Part of a small language model's weights: 13 layers.
Each number is 50 + 12 x the weight over its row's rms, rounded and kept within 0 to 99. Layers, rows and columns count from 0. The size before them is the row's rms in percent of the matrix's.

# layer 8 MLP gate, 1024x384, rms 0.139, rows 94-202, columns 192-255
098:42 39 66 40 56 61 39 48 36 55 57 67 46 44 53 54 37 60 49 58 74 76 58 66 34 38 64 39 44 46 51 60 52 65 64 40 61 42 84 44 49 16 38 63 58 48 47 38 50 47 26 52 37 60 59 38 45 61 47 22 47 43 79 50
096:73 56 61 51 38 45 39 31 42 59 27 37 60 31 54 32 52 57 63 55 67 34 53 66 66 51 44 30 44 50 36 45 47 43 65 43 64 53 48 36 48 64 51 38 47 26 43 44 50 42 52 52 68 44 29 33 39 54 46 66 62 52 58 33
094:57 45 50 46 62 52 55 21 58 65 57 45 32 58 53 57 58 65 72 38 65 33 60 47 46 50 35 65 55 58 43 29 60 38 48 46 51 30 64 47 55 33 25 56 68 54 49 49 62 42 45 39 51 51 57 22 55 35 34 28 57 56 40 49
094:39 18 42 53 48 50 56 62 57 29 50 36 47 53 18 59 78 61 44 38 62 64 58 50 51 50 42 51 40 47 20 48 36 47 49 43 50 74 60 50 61 32 38 50 37 53 46 64 53 60 61 37 48 30 52 56 53 61 41 61 41 42 47 27
101:74 51 64 06 57 71 45 44 57 39 27 54 48 51 62 55 48 53 53 51 36 29 66 55 59 64 38 51 21 68 57 44 39 57 46 68 47 39 52 74 36 46 55 59 56 40 73 52 45 52 50 53 57 51 56 31 69 53 55 77 44 51 51 51
095:48 37 48 42 33 45 27 59 37 43 40 55 55 68 46 31 46 67 55 50 57 42 41 57 39 45 54 29 46 39 58 57 37 55 60 52 39 44 51 55 42 25 39 63 43 53 61 49 40 38 52 63 43 70 44 47 49 37 67 46 36 26 68 48
091:28 48 59 29 64 58 38 42 39 37 70 59 74 51 38 42 45 56 47 48 49 44 37 55 42 52 67 43 41 43 28 46 39 41 47 51 44 65 44 34 39 47 70 26 51 44 58 51 29 60 49 37 56 59 40 40 46 43 61 67 35 41 62 38
111:44 30 35 77 48 51 39 35 43 55 70 40 60 42 60 63 42 46 37 49 48 50 55 58 48 32 50 46 60 25 55 60 68 64 22 43 70 42 54 63 65 66 54 53 57 69 55 51 60 64 21 60 23 43 57 59 47 48 24 23 47 57 49 67
093:47 33 58 45 52 62 52 29 43 53 53 52 55 52 39 38 65 54 60 47 62 32 37 61 15 60 43 61 52 40 39 40 28 49 65 43 48 46 43 50 49 30 40 63 53 62 35 55 48 47 54 76 41 61 43 55 38 47 50 30 24 54 37 40
103:57 21 63 47 42 72 69 69 40 44 38 43 41 36 56 46 41 43 54 56 46 43 72 43 63 49 82 51 52 44 58 60 50 55 55 41 62 32 47 56 66 34 40 55 66 49 40 68 58 36 45 59 59 40 40 40 40 45 52 52 33 31 40 59
097:59 33 55 51 51 51 61 68 67 58 37 33 42 44 60 36 56 54 45 38 31 56 35 30 41 58 60 61 40 64 43 53 33 15 53 56 61 41 51 61 53 60 56 53 49 72 45 67 60 56 38 54 27 33 52 55 44 29 42 43 58 55 40 52
095:55 72 55 60 63 59 53 62 49 54 38 74 46 49 57 45 37 49 43 46 45 71 38 43 48 46 17 54 59 50 48 35 59 66 62 40 58 46 52 55 36 24 33 61 42 42 62 43 40 57 51 41 52 60 44 65 42 53 58 35 41 49 33 65
110:58 32 46 50 43 52 55 75 73 61 60 66 57 37 53 33 36 44 58 62 47 56 56 37 49 29 57 68 34 22 48 38 57 38 39 60 34 33 38 41 12 48 38 50 37 51 38 54 22 60 52 76 42 59 53 51 51 63 72 52 49 61 58 43
100:61 38 47 50 54 48 35 58 71 55 62 60 47 83 41 53 70 40 41 55 51 54 44 33 37 44 31 56 60 57 58 50 35 65 39 52 39 45 61 62 53 47 47 62 50 42 68 43 58 28 64 66 38 34 58 37 43 66 44 35 31 52 67 44
100:58 50 40 54 42 57 30 67 64 28 48 51 49 69 43 62 58 46 51 44 49 54 30 99 35 57 51 33 67 48 38 42 29 49 57 52 34 43 61 43 41 65 48 63 67 54 41 64 52 35 08 48 48 37 69 57 19 29 52 53 53 59 48 44
100:44 59 47 54 52 37 53 56 52 70 47 51 38 42 39 43 49 55 45 50 65 55 81 35 30 54 38 63 59 49 52 29 37 66 36 67 69 58 49 52 62 48 48 60 20 53 51 64 66 36 51 59 45 45 49 48 61 44 41 63 48 75 40 65
093:51 57 30 47 56 43 41 32 53 54 31 43 50 37 30 55 60 61 61 46 44 78 58 59 44 46 57 64 46 48 59 66 56 62 42 28 37 49 18 62 44 35 50 65 58 48 66 24 77 43 42 52 42 57 60 36 43 47 53 60 57 45 39 50
092:49 51 68 60 56 37 46 59 64 38 50 39 48 44 27 29 54 49 36 23 50 35 51 50 37 47 50 46 31 49 25 40 59 36 56 31 32 53 28 54 44 38 38 38 49 46 60 57 49 63 41 81 65 66 55 41 50 66 35 49 74 69 35 51
096:34 42 46 54 57 52 53 59 73 43 37 59 64 40 63 43 43 57 53 58 55 36 30 66 61 53 65 32 37 59 50 61 45 56 53 61 77 48 33 54 55 76 48 43 42 52 39 52 49 45 58 47 43 66 38 29 60 51 46 44 52 38 54 31
095:41 60 36 48 37 61 44 61 55 46 34 32 35 52 53 35 68 39 42 33 47 54 40 47 28 36 32 40 43 25 47 53 59 27 39 37 51 33 49 51 70 33 59 63 45 70 61 51 60 60 62 69 42 39 47 42 54 60 43 57 69 34 35 39
102:57 45 49 70 58 61 65 35 29 52 40 54 38 43 51 47 72 42 41 50 51 60 58 45 49 45 41 42 57 60 43 53 48 60 28 56 53 55 60 50 68 57 62 46 30 72 43 77 49 53 40 55 38 49 56 64 76 46 55 44 54 33 69 40
103:58 65 38 61 24 60 50 60 63 50 38 46 54 50 32 66 58 28 33 35 63 73 66 56 38 45 56 52 54 39 56 59 51 56 32 27 50 34 44 42 39 56 53 61 51 63 53 43 54 65 55 49 56 53 63 27 54 53 45 50 36 48 61 51
104:46 48 58 21 67 67 45 48 40 57 39 52 32 67 70 42 68 55 43 49 44 48 52 54 42 51 48 63 36 57 33 81 48 60 53 34 50 45 27 36 44 72 53 57 48 57 14 57 65 80 40 41 48 48 54 53 70 35 69 47 37 46 49 56
093:42 54 20 25 40 70 61 49 55 63 66 45 38 54 51 56 54 58 64 35 54 64 40 54 37 42 35 54 42 56 43 57 55 64 47 35 38 52 49 53 41 62 35 38 41 54 50 53 52 48 55 26 49 58 53 55 63 70 56 60 51 63 49 51
100:71 30 69 43 67 46 54 67 58 43 35 39 68 46 44 63 44 30 46 48 38 24 44 54 50 44 40 42 38 55 63 38 77 65 61 46 59 32 62 66 53 50 39 46 42 61 55 54 45 54 46 60 44 56 47 52 36 65 35 28 49 37 57 41
094:61 53 41 69 70 42 41 50 56 53 68 38 48 42 73 32 53 65 60 72 50 55 42 44 65 45 53 36 32 37 66 50 48 48 37 55 47 43 38 68 59 46 27 53 58 48 42 31 53 37 43 52 40 56 22 35 52 52 74 56 52 43 43 43
101:48 60 35 43 48 48 44 43 55 36 52 46 39 59 49 36 46 57 57 42 51 60 47 39 39 62 22 47 52 56 37 69 39 55 37 22 44 47 49 58 37 14 47 64 38 48 34 36 56 63 54 47 46 45 76 75 61 51 48 60 71 59 83 28
105:61 46 81 46 50 60 41 31 41 75 26 33 46 51 61 15 62 79 61 31 56 43 55 58 48 65 69 30 55 65 53 32 36 45 29 69 54 53 47 48 50 37 42 40 43 57 47 55 58 63 37 43 46 53 39 50 34 43 58 68 53 18 37 39
111:44 52 51 53 59 51 50 54 75 44 60 30 62 18 56 42 41 37 36 55 54 52 45 58 44 51 45 69 42 66 66 71 44 58 40 37 48 49 61 50 45 51 61 45 31 53 45 61 30 47 68 44 52 39 45 58 62 63 53 72 50 50 61 53
092:86 62 57 63 44 44 44 49 28 26 53 66 42 51 58 57 64 63 69 66 73 30 61 53 30 60 41 64 46 52 53 55 49 29 74 35 69 74 25 31 65 58 62 57 58 39 44 32 35 55 45 44 51 79 56 41 45 40 38 45 30 40 47 57
101:69 34 47 57 54 72 35 46 45 41 44 45 50 48 62 57 42 72 58 44 48 65 46 58 50 28 19 45 46 40 44 44 38 57 54 49 56 50 50 49 45 51 48 33 69 29 56 49 50 43 37 32 41 29 46 49 57 60 44 41 30 33 48 45
102:33 47 70 76 55 70 57 61 62 42 36 65 49 55 52 46 50 42 55 65 52 30 21 39 47 62 76 82 56 40 60 42 48 53 68 53 46 26 64 36 39 44 31 44 62 71 59 51 45 44 57 50 46 54 50 70 43 36 44 43 73 47 45 56
105:24 33 55 48 51 53 44 36 37 49 36 50 43 48 46 34 52 35 41 46 32 41 34 46 67 26 58 67 41 55 57 47 69 38 48 54 46 40 51 52 42 47 48 45 57 52 45 61 54 53 42 67 39 30 54 55 64 64 44 44 65 26 38 42
098:60 47 49 46 24 63 40 51 51 32 56 46 39 65 58 40 41 66 37 32 45 61 42 50 49 68 47 57 68 65 46 56 39 71 42 37 43 48 56 31 57 50 51 54 55 71 58 55 41 21 68 45 52 32 50 55 25 51 42 50 48 58 49 33
102:54 46 51 51 44 67 46 56 46 46 26 45 42 64 36 46 38 66 58 53 38 31 50 61 52 55 37 53 57 54 60 55 61 27 51 45 48 35 29 52 63 38 66 56 41 41 46 69 49 37 28 33 42 52 48 43 49 56 41 53 37 56 52 38
096:50 64 61 42 62 54 55 56 47 37 67 50 77 70 77 72 43 52 81 36 48 42 42 76 45 40 22 58 42 60 35 56 40 51 49 48 50 52 53 44 44 45 56 47 27 53 56 59 53 61 42 69 45 25 56 30 55 61 53 40 32 65 59 52
103:50 43 43 42 15 72 48 59 43 46 63 36 31 72 41 58 44 56 35 34 44 43 53 50 43 36 66 51 59 67 63 40 50 62 48 56 58 36 38 45 45 47 26 34 54 65 46 48 54 40 32 53 47 46 46 63 61 62 44 49 46 43 52 58
104:47 28 60 50 42 53 32 42 52 52 56 70 71 57 19 41 28 45 46 61 46 66 43 64 74 59 46 66 62 46 46 61 51 48 71 64 34 40 36 59 40 65 46 75 60 35 31 48 84 56 56 45 47 40 41 39 53 57 61 28 61 56 52 41
100:62 52 62 40 64 44 40 74 66 57 56 42 45 50 42 55 47 49 70 39 38 61 62 49 50 37 57 47 58 51 51 57 48 52 36 48 46 57 47 67 25 68 57 57 47 57 52 63 28 63 72 35 38 37 53 52 42 62 44 60 44 48 60 19
101:44 65 43 50 58 62 53 24 59 55 43 43 58 66 51 44 36 47 68 47 59 42 44 32 48 41 52 27 49 48 54 58 37 48 59 36 76 53 55 38 55 41 63 30 39 64 65 67 57 91 44 44 55 51 55 63 39 31 49 23 55 70 32 51
099:49 26 38 60 54 68 58 51 46 59 47 39 44 33 49 43 44 44 46 65 32 34 64 45 43 51 30 40 60 49 68 47 42 44 33 61 66 49 38 70 55 65 56 35 52 75 61 56 40 61 52 45 44 58 58 59 51 47 52 39 53 58 33 43
096:52 62 38 56 42 40 56 56 42 50 53 72 28 54 27 35 61 62 54 45 50 39 33 52 41 69 54 82 43 71 34 40 53 53 63 60 62 53 50 54 55 51 58 30 32 44 56 62 38 36 47 44 63 33 47 51 51 45 61 40 32 37 67 31
099:59 51 61 49 59 62 51 59 50 45 68 62 50 67 41 50 33 44 44 57 54 52 66 52 22 62 45 58 56 43 35 50 60 48 68 82 57 71 65 59 56 51 56 51 47 38 27 48 33 40 56 26 51 24 49 49 37 63 65 76 51 64 55 53
106:51 36 36 37 39 36 57 35 62 34 56 61 47 64 57 54 46 44 38 56 62 59 58 55 56 51 63 69 36 47 50 47 47 33 60 65 65 51 56 39 38 46 56 40 43 42 70 49 47 69 55 67 38 40 45 64 27 72 58 65 65 36 67 60
101:54 50 56 38 57 65 41 51 37 64 52 34 54 56 46 52 36 58 52 40 31 56 64 49 49 36 23 57 53 50 22 66 46 51 37 44 33 70 62 59 52 56 46 49 49 48 53 54 49 68 37 61 32 50 87 57 48 56 45 55 29 40 43 65
095:56 46 41 49 39 22 53 35 39 48 50 25 30 61 50 58 68 53 50 60 53 63 52 51 40 52 54 46 52 41 47 71 52 52 50 47 42 52 72 54 45 22 70 42 33 34 49 51 55 55 83 69 68 42 26 26 60 50 45 36 38 44 53 59
100:45 62 53 61 66 46 54 59 50 45 50 67 30 59 33 44 54 67 72 60 48 46 52 48 39 54 57 75 59 37 66 47 65 48 53 37 48 54 59 57 39 46 44 47 46 55 45 62 52 46 44 59 35 61 30 36 60 40 52 68 67 40 35 49
094:66 66 61 54 36 49 51 60 52 39 52 35 65 50 64 32 31 43 58 50 28 58 39 58 51 46 46 31 45 61 64 64 64 45 60 45 48 30 40 57 52 48 38 67 34 26 52 55 68 49 44 36 58 46 76 43 48 56 45 55 62 52 71 42
098:43 32 51 91 47 63 53 45 48 43 60 53 48 41 63 52 49 51 49 52 40 64 57 46 60 55 73 46 35 41 52 62 50 60 37 61 34 57 45 61 77 53 23 62 61 48 32 49 67 48 54 45 32 38 40 40 42 45 27 39 39 67 59 69
098:63 46 74 42 54 48 36 51 54 55 52 46 60 66 46 70 36 54 52 50 57 26 41 48 43 39 49 46 61 61 60 36 42 61 66 61 37 35 54 65 32 50 34 43 79 69 31 72 50 41 73 41 43 34 62 42 55 68 56 53 47 32 31 40
099:65 41 59 46 43 49 72 34 45 76 48 28 80 30 62 35 47 66 63 37 46 54 49 50 52 38 38 59 52 41 51 43 72 43 45 44 61 47 46 49 37 49 63 46 51 39 67 30 57 58 51 37 66 55 60 40 34 47 50 44 50 46 60 55
098:62 42 53 52 37 59 63 56 67 42 48 49 51 50 33 45 33 63 56 48 58 60 71 68 42 49 69 48 54 31 68 56 45 47 38 41 42 52 54 50 58 30 60 41 44 48 41 52 58 62 30 47 54 36 47 48 52 46 72 35 61 29 68 38
095:34 52 71 63 54 54 57 67 30 57 41 45 39 49 55 53 65 63 48 62 53 56 49 47 52 39 58 37 35 53 44 46 48 59 46 38 57 53 42 49 40 56 30 51 34 52 54 39 37 45 22 39 39 58 60 68 48 53 52 49 68 67 52 51
102:39 66 56 41 52 40 52 37 41 27 35 52 39 54 52 50 35 54 79 62 59 43 43 51 30 55 33 48 67 39 22 37 18 54 52 44 47 58 29 39 49 68 45 43 43 30 43 51 42 50 37 65 43 51 49 73 41 52 45 37 45 43 74 26
101:62 45 61 68 53 50 30 43 48 39 75 45 50 54 40 69 67 47 67 80 49 45 38 49 49 74 51 62 33 50 37 44 45 50 69 47 34 50 52 53 74 56 38 51 51 48 62 62 68 59 76 61 29 62 40 46 53 54 48 48 69 34 39 44
100:64 68 59 49 63 41 44 48 38 46 55 53 60 34 32 51 40 45 45 52 48 52 54 46 42 51 48 34 45 63 34 60 48 29 52 61 66 66 55 57 54 41 45 46 44 58 53 70 60 64 39 62 37 56 60 41 58 53 39 62 50 56 41 45
109:69 68 47 46 59 42 57 43 32 50 60 61 58 68 21 32 40 82 55 42 47 61 49 53 40 47 37 38 40 52 53 54 25 51 50 47 56 38 36 47 43 52 46 63 51 49 47 47 40 50 44 43 45 50 72 56 60 45 44 51 67 66 35 59
095:22 68 48 62 28 54 80 44 59 59 46 56 35 36 56 40 43 48 49 26 64 59 80 64 63 47 53 56 45 36 43 43 43 70 37 71 61 47 67 52 51 54 45 48 48 63 58 47 37 53 42 19 54 63 36 53 43 65 65 41 62 59 53 50
097:54 59 45 49 34 46 36 44 55 55 63 61 39 46 43 45 52 55 61 48 27 47 84 47 62 49 46 31 65 29 68 62 50 47 53 31 51 64 65 35 49 39 20 37 62 46 70 61 33 62 57 49 39 60 53 42 60 63 65 38 56 41 66 29
098:72 22 34 63 50 52 53 71 51 27 57 70 54 36 47 66 34 59 43 59 46 58 39 44 52 44 56 32 44 65 48 53 54 44 32 60 36 48 41 39 52 55 54 72 49 31 88 72 31 57 45 59 45 52 50 48 53 62 58 58 23 29 30 36
099:44 28 54 35 44 43 61 60 40 16 64 45 58 33 71 67 54 65 64 46 32 69 37 34 65 66 67 41 71 60 59 46 49 57 51 42 33 56 73 48 46 52 49 62 40 49 47 78 51 56 36 54 46 36 75 37 60 47 31 34 50 57 41 45
104:44 39 48 49 30 36 52 36 63 65 64 37 38 41 34 52 53 53 41 48 56 46 56 41 50 52 38 62 51 54 42 33 43 55 41 28 57 46 51 43 49 55 45 70 56 23 82 39 44 53 44 69 62 57 33 67 57 55 60 62 54 35 56 61
108:34 60 80 48 41 65 52 31 43 41 47 65 70 47 50 46 49 71 67 42 24 71 42 69 44 35 36 52 65 40 32 49 46 33 64 59 55 51 42 47 47 56 33 59 52 42 53 40 53 29 28 42 55 57 57 53 65 52 36 61 78 71 44 44
100:62 41 53 43 47 37 47 28 53 44 34 66 42 43 48 34 37 51 71 68 47 42 52 57 57 48 60 56 49 40 42 76 37 53 56 52 25 65 46 63 48 47 50 50 59 17 36 50 45 46 61 63 42 48 59 43 61 79 49 44 60 52 52 53
100:33 34 61 48 41 41 59 52 50 37 74 72 57 18 51 45 45 58 46 55 36 31 48 42 54 44 55 50 56 64 62 28 44 36 54 51 51 58 39 65 45 69 61 62 60 39 50 56 58 44 70 44 44 68 63 27 75 59 58 55 44 55 42 47
102:39 64 51 21 76 43 61 57 54 62 20 79 54 21 46 49 56 49 71 49 58 53 46 74 45 51 56 40 26 47 42 57 63 55 79 27 41 51 46 37 57 46 42 52 57 54 71 51 60 39 45 58 46 78 50 46 50 50 24 36 46 56 44 50
098:48 51 62 61 47 73 34 42 61 81 56 53 55 47 75 42 55 49 37 41 64 48 42 63 45 44 44 24 79 36 54 55 54 55 53 24 44 62 53 60 57 40 43 75 43 49 46 64 71 28 55 37 43 46 50 69 51 60 44 51 31 52 35 67
107:39 56 37 49 39 35 58 63 49 32 35 39 52 54 57 39 41 16 61 60 55 49 59 53 22 45 59 54 40 57 22 50 29 51 31 31 51 45 30 35 45 63 50 71 64 52 58 29 64 33 52 48 44 64 39 46 62 70 65 27 52 46 47 52
100:30 36 70 44 49 62 66 52 68 51 39 54 47 52 53 54 46 58 61 60 81 70 67 47 40 35 47 80 71 46 57 45 35 75 47 53 58 31 48 66 47 56 36 31 58 60 42 47 57 37 63 50 61 54 28 60 53 41 57 44 54 61 31 67
105:46 63 39 40 51 36 54 61 56 62 50 34 69 47 63 65 51 47 52 38 60 57 34 63 43 64 47 39 63 76 61 23 64 28 52 51 45 43 36 65 61 26 55 42 52 60 52 52 38 49 54 61 36 61 37 41 31 37 41 35 58 64 54 53
093:57 29 33 47 45 38 44 54 45 54 55 71 33 72 41 57 40 63 43 58 56 57 57 43 54 45 56 39 42 52 60 49 47 30 56 40 41 37 39 63 40 48 36 32 54 47 42 61 36 53 45 69 57 59 23 43 60 59 48 29 68 61 57 47
109:43 41 54 56 58 49 51 62 59 48 27 60 63 45 53 54 28 57 50 46 33 44 56 40 45 69 61 49 45 59 47 63 73 64 60 56 50 26 67 52 47 57 50 67 50 71 50 63 69 45 43 42 56 59 47 72 59 65 29 47 39 36 73 40
097:65 54 48 61 37 51 37 38 56 58 42 42 63 47 56 51 59 66 64 74 60 43 60 70 38 62 51 44 63 43 63 47 31 46 45 59 24 58 71 80 53 61 58 19 51 44 48 37 29 53 43 39 40 45 50 73 40 49 44 37 71 12 63 48
097:32 54 61 55 50 63 46 43 41 63 38 34 43 60 43 48 57 26 55 61 42 50 51 35 41 37 69 63 52 49 53 56 37 47 55 61 43 49 46 53 58 49 16 50 68 58 66 46 58 33 68 30 56 51 54 40 72 31 44 56 41 73 52 62
096:58 30 53 70 34 55 51 47 49 51 66 54 44 67 45 61 41 50 61 40 44 32 56 57 61 67 61 39 55 38 67 42 41 41 43 52 36 55 45 74 51 34 42 30 44 52 06 66 48 41 41 26 60 39 43 66 69 46 43 52 45 62 52 39
103:65 32 50 25 44 40 44 33 34 43 45 36 71 32 62 53 42 64 33 35 49 56 49 60 61 53 43 38 42 42 48 45 49 67 43 24 49 29 57 46 55 54 68 66 51 31 57 46 46 49 66 60 50 56 31 63 45 60 32 64 53 58 63 68
098:57 59 54 17 59 47 48 51 54 53 57 55 43 34 69 59 72 41 59 40 51 44 49 39 25 55 54 56 28 34 61 63 67 60 58 70 60 20 52 46 28 50 46 75 54 43 56 55 56 59 42 46 65 80 60 32 67 47 61 72 41 53 63 63
098:36 20 54 39 53 58 32 65 72 49 65 48 58 46 54 48 85 58 44 69 47 63 53 52 53 54 44 63 70 47 51 41 28 55 44 58 42 39 58 45 48 36 50 57 53 54 60 41 28 40 60 33 58 34 57 38 55 48 42 55 44 48 40 49
105:68 55 49 62 27 38 50 32 45 45 37 43 60 46 50 42 42 43 35 61 66 62 51 57 57 48 45 48 38 70 32 55 40 60 66 46 69 44 49 57 54 47 31 52 57 16 72 49 48 47 71 78 44 59 40 58 58 60 48 42 43 52 52 70
104:46 55 50 74 53 56 42 50 58 43 53 52 48 97 44 45 53 58 53 36 63 53 56 63 38 46 38 70 47 44 65 50 51 50 45 41 30 30 28 45 43 40 35 40 47 75 68 62 35 45 31 49 33 52 59 55 43 34 33 52 53 44 57 70
097:32 56 47 58 56 42 51 44 82 42 41 46 50 35 65 64 45 29 48 55 70 45 72 66 54 47 42 59 74 51 39 60 73 46 52 32 65 24 31 42 48 43 40 36 56 56 53 40 57 49 41 46 55 43 62 59 54 70 15 62 48 46 45 52
097:38 28 48 50 75 44 71 76 50 45 38 44 52 59 58 42 44 55 59 37 67 57 38 45 54 41 49 55 67 42 34 62 62 41 74 48 39 49 43 42 46 46 32 45 42 36 66 61 34 28 39 76 54 43 55 49 55 50 72 45 48 50 40 48
096:55 65 36 38 54 59 32 45 31 59 49 53 52 50 31 47 57 58 69 51 66 34 55 55 60 78 57 50 35 43 80 46 74 45 57 51 32 28 56 67 37 38 50 43 55 48 40 63 50 69 57 47 34 43 38 49 33 24 46 32 46 17 49 68
103:48 24 33 45 44 71 54 50 54 23 43 46 65 72 59 40 51 45 30 66 54 37 69 51 50 51 34 55 28 48 45 44 44 55 53 59 50 72 43 65 47 44 71 65 40 40 25 21 42 34 45 74 55 39 63 48 31 42 46 56 46 52 33 59
102:56 52 41 57 59 54 57 30 51 56 52 63 53 50 56 48 48 45 42 64 47 66 40 62 42 49 48 62 63 31 28 48 47 61 51 75 34 58 52 50 39 58 58 64 36 48 44 58 60 57 45 53 31 40 48 37 65 49 52 50 25 42 30 37
103:40 57 42 55 43 60 36 32 54 49 44 41 23 57 56 55 47 45 55 38 48 71 47 37 42 46 48 58 56 73 53 28 43 63 56 54 81 37 29 45 53 44 37 69 36 48 41 46 50 60 57 38 30 44 41 50 47 55 54 46 45 67 77 59
119:53 73 60 59 55 51 73 31 65 56 54 41 50 56 46 55 61 39 52 36 51 74 64 37 43 74 53 51 44 59 46 33 36 57 36 50 64 51 59 49 70 52 49 53 54 43 57 45 57 72 50 57 53 68 43 60 30 54 28 69 52 20 39 39
094:76 25 46 70 62 41 58 41 53 52 60 65 76 59 45 58 56 45 55 72 32 58 57 52 61 48 48 68 49 58 71 56 57 48 40 54 57 40 68 48 46 69 74 34 66 54 57 49 41 45 67 54 39 43 56 56 64 46 44 40 53 75 52 46
098:35 61 55 67 70 47 46 32 50 42 78 42 29 48 47 52 34 38 56 54 53 46 79 62 58 51 70 49 45 45 23 55 49 65 65 57 60 55 53 41 45 39 66 42 48 65 60 63 67 53 35 38 56 33 59 63 42 30 34 96 62 35 48 54
099:58 39 65 15 57 52 36 45 34 58 58 55 56 66 55 52 34 55 43 46 52 74 61 52 36 58 39 47 41 47 14 46 56 40 44 55 53 70 56 43 45 51 67 12 42 39 45 36 43 44 37 55 48 53 43 50 50 40 43 59 40 47 49 38
096:53 32 30 46 40 32 48 33 52 41 59 51 45 51 72 27 24 30 54 57 55 41 54 39 41 40 45 67 80 31 41 48 61 59 51 57 35 55 68 58 48 39 46 25 21 38 52 48 39 60 43 40 46 52 61 54 35 51 49 63 48 24 49 35
106:61 60 53 53 55 54 45 77 45 46 58 50 39 46 55 48 52 36 55 60 54 40 49 55 33 51 38 65 52 52 55 48 35 71 29 37 73 50 50 50 59 42 31 50 58 62 29 41 54 51 51 41 58 45 51 69 72 68 47 50 41 57 57 50
089:48 53 58 46 30 51 49 28 39 53 38 32 32 41 47 76 42 20 57 37 54 27 39 39 43 29 54 54 48 62 44 48 56 48 41 41 59 68 59 49 66 64 45 38 52 44 33 58 42 59 56 62 44 35 42 54 52 80 58 54 84 47 32 42
102:49 47 46 44 54 38 66 42 38 45 53 30 67 50 59 48 43 62 79 51 26 62 37 60 68 40 47 69 63 53 45 46 76 56 24 48 41 56 55 25 40 51 57 45 41 38 54 44 45 60 49 58 44 24 59 60 63 48 54 36 49 66 33 38
094:57 34 43 51 59 54 42 41 61 52 43 64 44 55 49 28 53 46 53 37 60 41 53 48 54 51 67 58 40 47 57 48 44 67 46 59 41 38 59 35 67 55 51 31 28 43 28 33 47 44 30 52 56 77 48 53 37 48 42 34 60 53 62 36
101:33 63 66 62 50 66 34 63 82 42 46 45 59 45 48 55 46 59 28 29 54 38 42 40 51 64 46 57 51 56 47 53 47 43 45 51 53 51 39 79 60 51 36 65 54 40 69 59 47 42 12 43 54 44 48 45 66 45 45 58 54 44 58 55
091:48 31 66 59 44 54 40 44 49 60 45 66 41 60 54 53 42 28 56 59 54 55 42 18 28 59 51 34 23 56 49 34 37 57 37 34 63 44 71 56 28 39 58 30 52 47 43 52 60 50 30 47 49 64 43 48 34 58 45 59 68 50 60 32
095:54 56 62 57 39 46 58 23 58 64 58 40 48 62 56 53 52 35 53 46 54 37 54 47 62 52 53 74 43 63 62 39 33 37 42 46 68 43 53 63 46 51 40 36 33 52 31 49 56 70 57 50 47 42 45 55 50 50 44 39 43 64 63 13
095:51 37 55 53 45 33 59 63 46 46 39 43 54 59 44 61 51 48 54 64 50 42 52 67 42 36 63 72 50 52 42 82 65 66 79 45 35 48 25 43 55 47 56 55 51 55 31 39 54 56 58 66 45 37 31 65 73 51 76 37 52 36 40 48
101:51 57 56 61 61 41 29 39 70 54 55 39 68 56 50 74 58 70 56 49 49 70 55 67 72 53 55 49 47 57 41 54 41 71 53 52 34 36 45 47 49 59 49 53 44 36 74 42 43 60 38 57 51 43 60 55 56 58 57 36 53 51 52 60
102:56 38 62 41 41 44 59 53 69 59 38 30 58 36 39 51 46 36 56 34 51 52 46 43 34 55 40 54 65 74 46 33 29 60 46 49 71 40 34 45 51 52 56 50 57 38 57 51 35 42 47 31 21 60 55 62 41 50 54 49 62 78 47 48
099:51 37 53 38 48 68 63 56 37 60 57 56 54 59 32 55 46 57 30 47 36 33 52 28 35 25 43 64 51 62 46 57 20 53 70 54 30 39 40 39 64 61 45 55 50 36 38 61 52 48 58 44 35 16 41 34 37 63 64 43 32 36 37 72
104:45 48 51 34 50 49 38 60 66 64 66 30 32 61 34 40 79 57 67 48 50 39 49 66 66 45 23 35 60 85 71 33 45 45 63 42 32 40 55 51 37 48 61 49 30 53 55 70 35 47 50 51 63 41 40 45 40 42 29 55 41 55 60 55
097:53 71 49 36 34 28 50 60 64 72 50 48 30 67 58 70 45 37 65 40 43 68 45 54 58 49 52 57 69 63 60 44 56 45 53 41 43 64 40 67 58 38 36 44 55 37 52 39 76 44 43 65 54 64 51 50 76 41 51 37 41 31 66 57
101:36 33 49 50 54 36 56 24 26 51 56 52 30 49 68 47 44 49 55 41 53 69 49 37 65 39 38 64 38 47 39 49 56 44 56 26 41 38 48 70 49 45 45 47 35 39 53 83 57 42 59 63 57 41 45 49 68 49 42 44 48 27 52 49
097:49 40 77 52 68 64 54 40 71 42 69 50 48 60 56 51 52 74 62 65 48 44 42 53 35 52 61 52 68 40 65 48 54 52 49 44 54 48 55 46 53 55 34 57 42 74 57 88 58 33 57 64 47 46 45 35 51 55 71 40 54 49 52 20
095:50 50 51 44 52 42 44 47 64 51 53 37 36 73 76 41 30 52 49 60 51 59 66 49 40 50 66 56 39 33 49 50 54 54 29 40 56 42 70 30 58 43 33 60 56 63 36 50 57 47 49 66 38 61 17 57 53 72 64 37 31 48 55 51
097:33 41 31 55 56 62 38 46 40 51 55 51 40 59 50 66 30 43 53 53 69 67 37 44 52 51 50 62 56 72 34 50 37 21 36 42 51 62 48 54 51 48 51 56 42 46 47 74 56 37 57 32 25 73 39 50 54 69 39 47 38 65 54 58
098:28 56 45 54 34 48 59 56 35 43 47 39 44 51 70 74 54 41 62 42 62 48 21 61 69 35 37 69 36 77 40 31 48 46 64 44 58 45 54 27 34 38 60 65 44 34 68 48 50 49 35 29 36 76 46 63 47 42 26 52 35 52 62 54